Weights of a small GPT-style language model, trained from scratch on English Wikipedia: vocabulary 10847, LayerNorm before each block.
Each number is 500 + 50 x the weight over the matrix's rms, rounded and kept within 0 to 999. Layers, rows and columns count from 0. Numbers have three digits each.

# layer 2 attention query, 576x576, rms 0.118, rows 293-337, columns 288-431
526538508561491523527483468427509447515502478527584562535528487454558505474447459507427497547613454490489518450533429427473480439475554491582469614514490500591487466582527577479561430425432521473580566520656548490555541469411525523473603552374454477456517509602555500530368440439483511518557563446612484526560408568528482518456503534481519468502592461535519528614580533464557523430570517521492441442592559486452480567464571478531473
468541626467426477495459527458424410514591498504505545472539514517399468520400527492485517438486537403443406440544486496516475479464613506499597522484535414467412453516586539556500610580514541498467461463505563593410576462469551539397509619519601545570557496544537496505475505558487436502549452467498549424512519446412611435542544541451535484437453508587442468472400513470566547527433449597493550500537493489473483493462511421529463
461427548632468425433523426526542509450517536492545534526471545388469474599585438575491562570522442521420550521445492485581496516501554534537544542546475537413533470525508481446565495479578621431409504405492457477520507423522500576512576577652506469560546546548479448421564492384510507393517482523403592423552535409550461555544602447567486580535506546539544398426476498492502433498447530482535543499458530408474411542469560532429482
485455450526444520496580544475568533482543522527496544607481478494616606539467506543613541499511454530462482525492521573516537512500520476512427469568404446465591456518510454471531445457564631560442444497482502494410519505447442500453458447428456517437443576434516474582470535500517539426386500408478459510346460441444546485536500477510528531473519558410485480469526472414518507533531540556450457428536520566580472492576533556356483
568557475455619454574448452566404552461573504621469495478529482557482513536467528624503597526470440493504473534466483425460513519563542524467463473428507444470484456499472500598527553413487446441582455535499516564519431548457556426491489419470548541421527461476492492569489524531497478383549419513508482509525510440567517477424480539495493404555514567466570510416672436508508597507469496534520464457483514443423443516492438452549513
375502410472509507498501444498527529437494478559472494457501513466387616468564538590527570564573536419538534470534462499496472453417466526521548408490516362515491511463579471546494619509503580518447441426500517396538502505416452510513490489549493514522534617462479551519547563487510497547503459542519513502531397417619456519416479448473468522473497530571541515485547536518457572482509546576496475505615452450643442506474406555460535
544462531484529564358490449526403491491512525467578562561503494534499507430499561501494429535481482473560489486502454528457606434575485482437383486477447585498571536509447587573521422466487401456479485428541621510560628484529520546525426587492504497409516521414488451522477585545536425558439508478489542442579457592528510464493419508495529458458462500560570538471419472470417460384554466537496431473516477510518552532546517485518661
527464565422516402556352500472563502485533505515452436426476507449455594619538466509522420568548514572484561507470558584617451474559405572560457368511516421444505421555528563535520375434459484550478439467455488441456521591497543481444550517639519549520397499426441532530526466395431537530555489464498490578589493478415547503386541459543503477527488563504432417542535476499506470532527504474539506546495522508586547443537514418373443
533552467523437470549590432326496498526477448522551484459504551415474522526427491580581535367581378460455583510597529364573456545436505548465508552552513492421518467428519547464474574464587422607502529609443507568549532512512453370545472484541375499612473580444424481498532480504555490523461492438469479484491517573528501574515562417501460409500469424567499522438492479568504467430443505519549315556570460461422418448508462570518564
500468499468449492504490457590569582435512494563419446491451490541488496464596469570394405535575549505515478422466432541519551517512483496470580416448520586580490548564502533596521620461435605502487498544502531515551463584397492434488431481512529424514458527523583528562505506534507496481558468673407537437470504562496432508557610483443464495509480556462411512433593454433584554445510410488424524537495514464545498519522497507420507
498451466535468557499442574448459464498492555581463570481490568498506569532588539476559474453566546572454513452543524405534509432465509427526516590513532512502528617497406447457537521443538498473504483506461414486552495463452524459571508558487498531417501440559512521445392474539539491515495500507557572458523569458607507554378530515518559453425466549436451433514504484473569587543496507541469438486488412460437615525502493439464491
515464403466579538535524456457514425659490517506552538529475434478439577498597502444517403540506464519458568478429492620408468548475461480518509510527627492488474561617555600466524516505444494596597521432441506550416520465485494408465504610537605496522488403529565455569413526433401544516483415363500496541473526531551572505465447537523568552539485516521509598421448480480583497447506580406593501457482630523503480539438451542481404
498450458508481539552529474488498480479479478516566476461589427523510578412546494495529522485420468554493418459538501550472507509442507513597521516508540478449628487464438433550601535423467470514431573552534474497609469442507593483417526558550446497458503510535522480503534500390475477513520543499514538540491409541552495530525501447407519607461516632479600572479433460475479430435403488485496476548577444558495468420342504533472470
506507532536479605473460524574608535589525560541443489457475459582441461359637438548498485434444558412408484505528599441567389447530532484468478526519619596463510544475516544529489509448496504479578619482502449474507425542545511602520492438523575515579487473542523418508488380465539461479483468540483503512457489530375473486509557460385494432573543512391553454554569619527521453514421530487490503597531492405522547484443538497469463
456421495538508493484456544550565544478448519475408553480405569481535431418480529593492423534530549500542462489507507508534445416522420530529527509435513487404481419513594400480527491596563530534525546513489449466406472488513451423595454487469451568477505400527524532415505400560534559594505492476497562554525598490448485478455434532464579535454460525489421491525557486510596523426474524450503436503452586577502566504594484521546477
499533596538541483512500478502545486546463490547485389513528485467587488545548488427403502488423375597565568565484526510445486551492558491470504515438541660513568497445493420470514464464550495524414445523578519548393525596499480506397397509497530516482506481492458442466515454478556502563469477476560512489553476555532422476612433605586432548400512474557578494492516564502453488520491528528487524497548553438563508564432474498504514
400511505588442435545516455448477510479511475595487508438486491513536564411573441509376439496550503479498583511504436501555478502508508403523498467543445534481495506500617402432550494536523482496450488523570525438455472541596479466379475492468523529582545456430456460447538451397501528529428527450439487437583495488459468496446485503511470518560457485517545480550476481426436505418442499441439525452503448502459497444495556577512493
483513520508490458619549370569608432519480537515503531509540458509454478445480485514476524531544517504521473474496519448425503398446397536594581513454463404458559530371552533417445503514527482463569558514408502482511448584518369523472470508516574543473518553418460509556472520612551489556458551524472507543452464545495521513568529424463413640567515491507454521530519427558608515604568548484446501445519491468615546470535466385534573
534525474546502450439531470440463492567558536544577582509505527519418498452512476458573466551524517493388415546491498481596496444490520439536500500474507404497415516547561518543409485466492584590511414442521431490563521545479496432479427421575512615487455517408533516447524462565541473489500605471525452529496397570610543559491476493568558453599537557584545510526473504480554494446548523600389583557527529483574496484494520461562479
495492500559444481501467434400550484473528456524529375478521545584607507450523442467537441430463473407436410518491433575545525515475548473376463596570573450481387545517525475423485524509491567500440485474546536506491445368484572480561403489515568547500409519483461469497481517438516514543554502538560520478479477475506591449551542531492550574545462399448598505483419465575431567470475533546497485488437476527477437441530464483547472
546519438487525440596434532520605455526426523664595483646448505548585511533471467359516449552461478496438579507492427472504465550475545484477569530460515515418480571552421495554563549479563479539404503520521555446480557403501533524537467456547432584518534511503415502511420475412472488447575515517500550452464464493474343487492514483528506485538564480449587502547474502464500550439500522500505533465524472506450531469580526482488681
493466539437561466557512525459485523583540480447517527537494447525577396491501480512527470621598490494528604387562496594479415529472443487530517436479537576452566494489460490447544495434490620641449447508489597466519510527536560551530435563466553549441511461437458438376491491510471490533449405577450416543523462526501523505478518545554597495448483537480518601440506553441470597550564488510494523458399570528682457533486543536544430
603531569481579500490536515551485478453500506326544491496493493601444476421414480504489505474505404511538556404508471459581517518383432520490474551507537424524484466488491596414471553476474555575551501594530458554415528496476444485441503455575529521513494490499471550551552486475532571472475646452461548520514474522563538557543576416503470507419550529442550513426582493498474456529444570535537571546524466532553489540510486486477500
541488500483564576565475532455395525465515488523417443462588502449565465534426539494466555527513523442424525502502403475429547465436581500532508515449519469463538431557526518386445469550538476553525521481536389537563479495461502308513454574483526610470450446589598492483463498582526630533519377526529530533478466446491571493515498465520528473566477482489510618517394513455426496561487545439490485434449486444504499508478547511614520
493557470441481558553417494421446490439497503536471500397505514515496516542430578464440542486570513541452468563459505550548499481486534540477467580478458504513492441529524477495528477476560552550470507599533546508508499533522474543571453437477443523483592550532526569558531577487476551462445614462456499510452502483543601435524549502419674419486549518411476528476480536400457400505479512481480641581449509569509420515520513497499546
507507506406588504498507550328436432465618504511386566415534408549469556456390483407493506523531463500471517553585487530501472451556516507623423483397567440520491490586513546443445558570469503446567444571465456419478480555490546584522586563427507605589453500448543515526473512529561428580508541453413535488442414451604470473520439515567466533468511433461510589599486439414546493452509546427474535414506464397486493501609531476440493
494482526511502469561468543480440496459517493506536437435531499504374500495500536410480442489496497457563500466498442477483491496469550607439479538516534401468490521580535474544467511493541456523488447504476479620504502498524498522485455468461448514437562457518496506448499452572474496405489538541481480491475528429532445460327431481551557488447551439492432459505486494467543457480487489496535642445527568574533494505503541558498621
640551553637483594402466532510627439602560477573477492569493513523525468474495507558482424501549505469560515479513484421416511487565558439528524493491436469393514504463515448589500502426484449468472508500484499533586551490509502512435440488482403527512532470481590434468472534406422526458574439464494512524581535518582612507566553464457536504483472508447508443425514573504406491389596548486509586496379391441406464492554446443570563
524566560643545472451468524445360548481536499536537470425519550505451490493478518533572529490400528514508490490391407568492486511591548422485555444523515514406464511466452455482515515521499476458550469537468471563455530511531466478540483518577511514570539552547452495582473503512544473509454582408513513560513527446446507545415486483452584500545501490546432481535483490497521523561491525533501490474495469478544486477462442454555530
442447506497462597458508459540523498477425506500502482508448551446582559463518439431460475500526501551538471483564504527584538513522491517516494571549530540511482520521521503421430519454520616573514531513472492422569498493520461545519443445443508496388507485482476486436497560618467570455476441569542464472525482501492590499592469498507396462490466475546461474488455482480571511483471527412544448500445454456526503437447561502554575
607509498506453489544545513417454503455569556547476513454415579518549493516451507529444470502448436463523498547562481575469441523521551548538479489489497474490420479414561576494461486451470444489499467399540511504460432538471482403438511496487557433493552485594591463453437438475423507393507464516434567469483534560482571469509426482549530481538494523606472511534431488528525461483490536532486644468464504495413484569553529504512536
513457545491484498498491526486487430487440498563526587410544529509474544497508519545491474443498443521517480459434531499528534443473493479520476476502526460507513416601514534457624501514505513449480547512511405488549488479541536556488516445472486489524539491488474487415389519544524431359453631496505561600537533496573475466581566488513478568448435556485490555506523490542459474487500505531554529542482459516469557490315466509491560
506533473476448514490498562500492475398431475441499441535477482455450512512538477394483483417457587499421445527600596549465497490528418470445578493512516536521479535423503502602450501425492508507435474409419570504499578447473538456480511528452545472488550519598408571529458458445514644495502419427466447501410450471471545438477558544449484461507615502490476516513493502526554489462568522513499503538412404515474502535506526489610432
538462475394565501559482543482519427510543526425516519422576502504474492473539488486401530449494460560486542457575563436579503436524507494557427556624487425433563468494559447477540575504473485560511527443559540452499546581554464440474504503353557534534534386506442459487444534471591522493441471538449470523537475512463471511470501461475525557450489494524637507466540489480477524483510507516542526482423467435579527553361462516485440
486466483461515501466500559466581426487459499577499467427420504539448501404576457547455482533514464454462678516569455464491464548518534582648464548629398494526476536441470447509474559481519524420524561519524494445467587432510606516506495463511546628562437581547478556488507488453551492509534550470488504480475520429482600570592596462451477439486498471506535487463425566488499541456387534497522500526494501458459484485407519447478512
406523601511503449614440511551604401552410536572500470459477446474578474469451507604466515400425510546507483393495504456481605483465455445608442538458513396449651521525571519485499444432525493440487537634518450504498484485585500478469492487523487590499513478565531438506497494508453521538437616478502497536477495545519478539508483504457513517519486523467515495538601499516473531523525481566512565546394423515491500533536535426499498
537504504506507579505446511461549398524511514448479518491488438572375469503540381577439437541602484420480595428351549442517518563375476490578528536449607505456501518592528449443513541594546519504454450444530507463438502493473522489512575564492481488507460422431493500588422504517527488514490421559457517430440545521564528435588500530465547484577519501499461473469463439505458517463525639486471473494572512489515525472445492479531508
586461465535517501471511472519470538490436443448492596551608516548379508567558481548584423563538472450499468429560417541511411400597427593540493411530372456534520383504477599420486447483498475618451437549504597533501516470564566465481449401493520452482452481492455498551457503442525397515457517466426536571533516453503537518554476522473546465367581469421495424534558417559524400573489506467534416479565497493518495473556485427363499
500452468497446548453478465520484591431586459476540467443534579544479510530434484471397488460547457374567471519514506572546428397506454449503625517547473593486474498490587505452576538466451536534600469507523542520548478394526491497514463512521506415446553462427540578491436452565615488520458563448526454519430589420508479519495500464519535457516483473495448492437632531483427482428539548468443516464574426548465490524578496513578518
522465507381520491540434498521344539476466558571440464454467542540553493434503477479542523604512577459459516575515492559544562455542449597596564493514489580470568487599501506411505461469614537488509518473421462459538526516480501558443470538547537466481523538524500472457544520468368467481469628598528502477582539530427508505544517437538480414551429418518525480366499522417490522519443546543573485453484527600518617512483574525578491
503434496519500574588538470427521537526545452552565497523471475511543500499589478616502522495486553553430532604507491429562469521519477510549435488556442559468411524530457554422533447543524559461585458480425587493452501402485495487486524494574492536467469585553547377496482562486490453490409527588560480569411526453460515486510555489591467506487605506502630520527564445437442414441434508458486510508397472516602484523524418466515468
514471458528518496518477429514458433424419538521464510425487441484476502444519535475574495553356554579441430477497413440358472501437484507413472553527478449384553483553600469404543441442499477398478544568393550541619548500490521498422555544446601485563532598502506460447539462531468430530440545650473523512543526445534442547509469473487369481385472551592465516510574459389531511520515549513578512557529579488472476547396443497601523
414535550526503395458605445448441568577459532547499490524604568547571382470499523526459526465582594455490554447570457496526590538501501538470435563539503485554404499389502446536445515429459549526468505527467426537484468610518528516417543553530513440463568555614494452481457522483501539439538501523469431443569430467511529511585498411452522375503493517386525473468356511492451453489482519545489571457537599433450547556391463565457522
443490473496576536469566549578463497442600519487541458507455503443483456475574452506521482568507514398534515484487507487527499504445520492502475477540533513511505553499496491599509502549439539482479549546498472568485476535471470469462478470470486388461474454468501605450529517500473502520577552521473534515584492449479428496507502449578488600489540476483442453564522531529548478414498407554379451527506461461472484559498553452409519
448486499544480513515508355460495544532428530427643508516561515487432489491486491481482485553486446473499562461551495439596551442552534513512522431593499569458522495612485478415523549556440593451458496484490471478499543552485526510568568444494461438553571514516557534495512484474515430614513393545469457564474442463454517515430581450419550536439487535455490515503501453534475477458444494448498530542541506494521556552448421463470511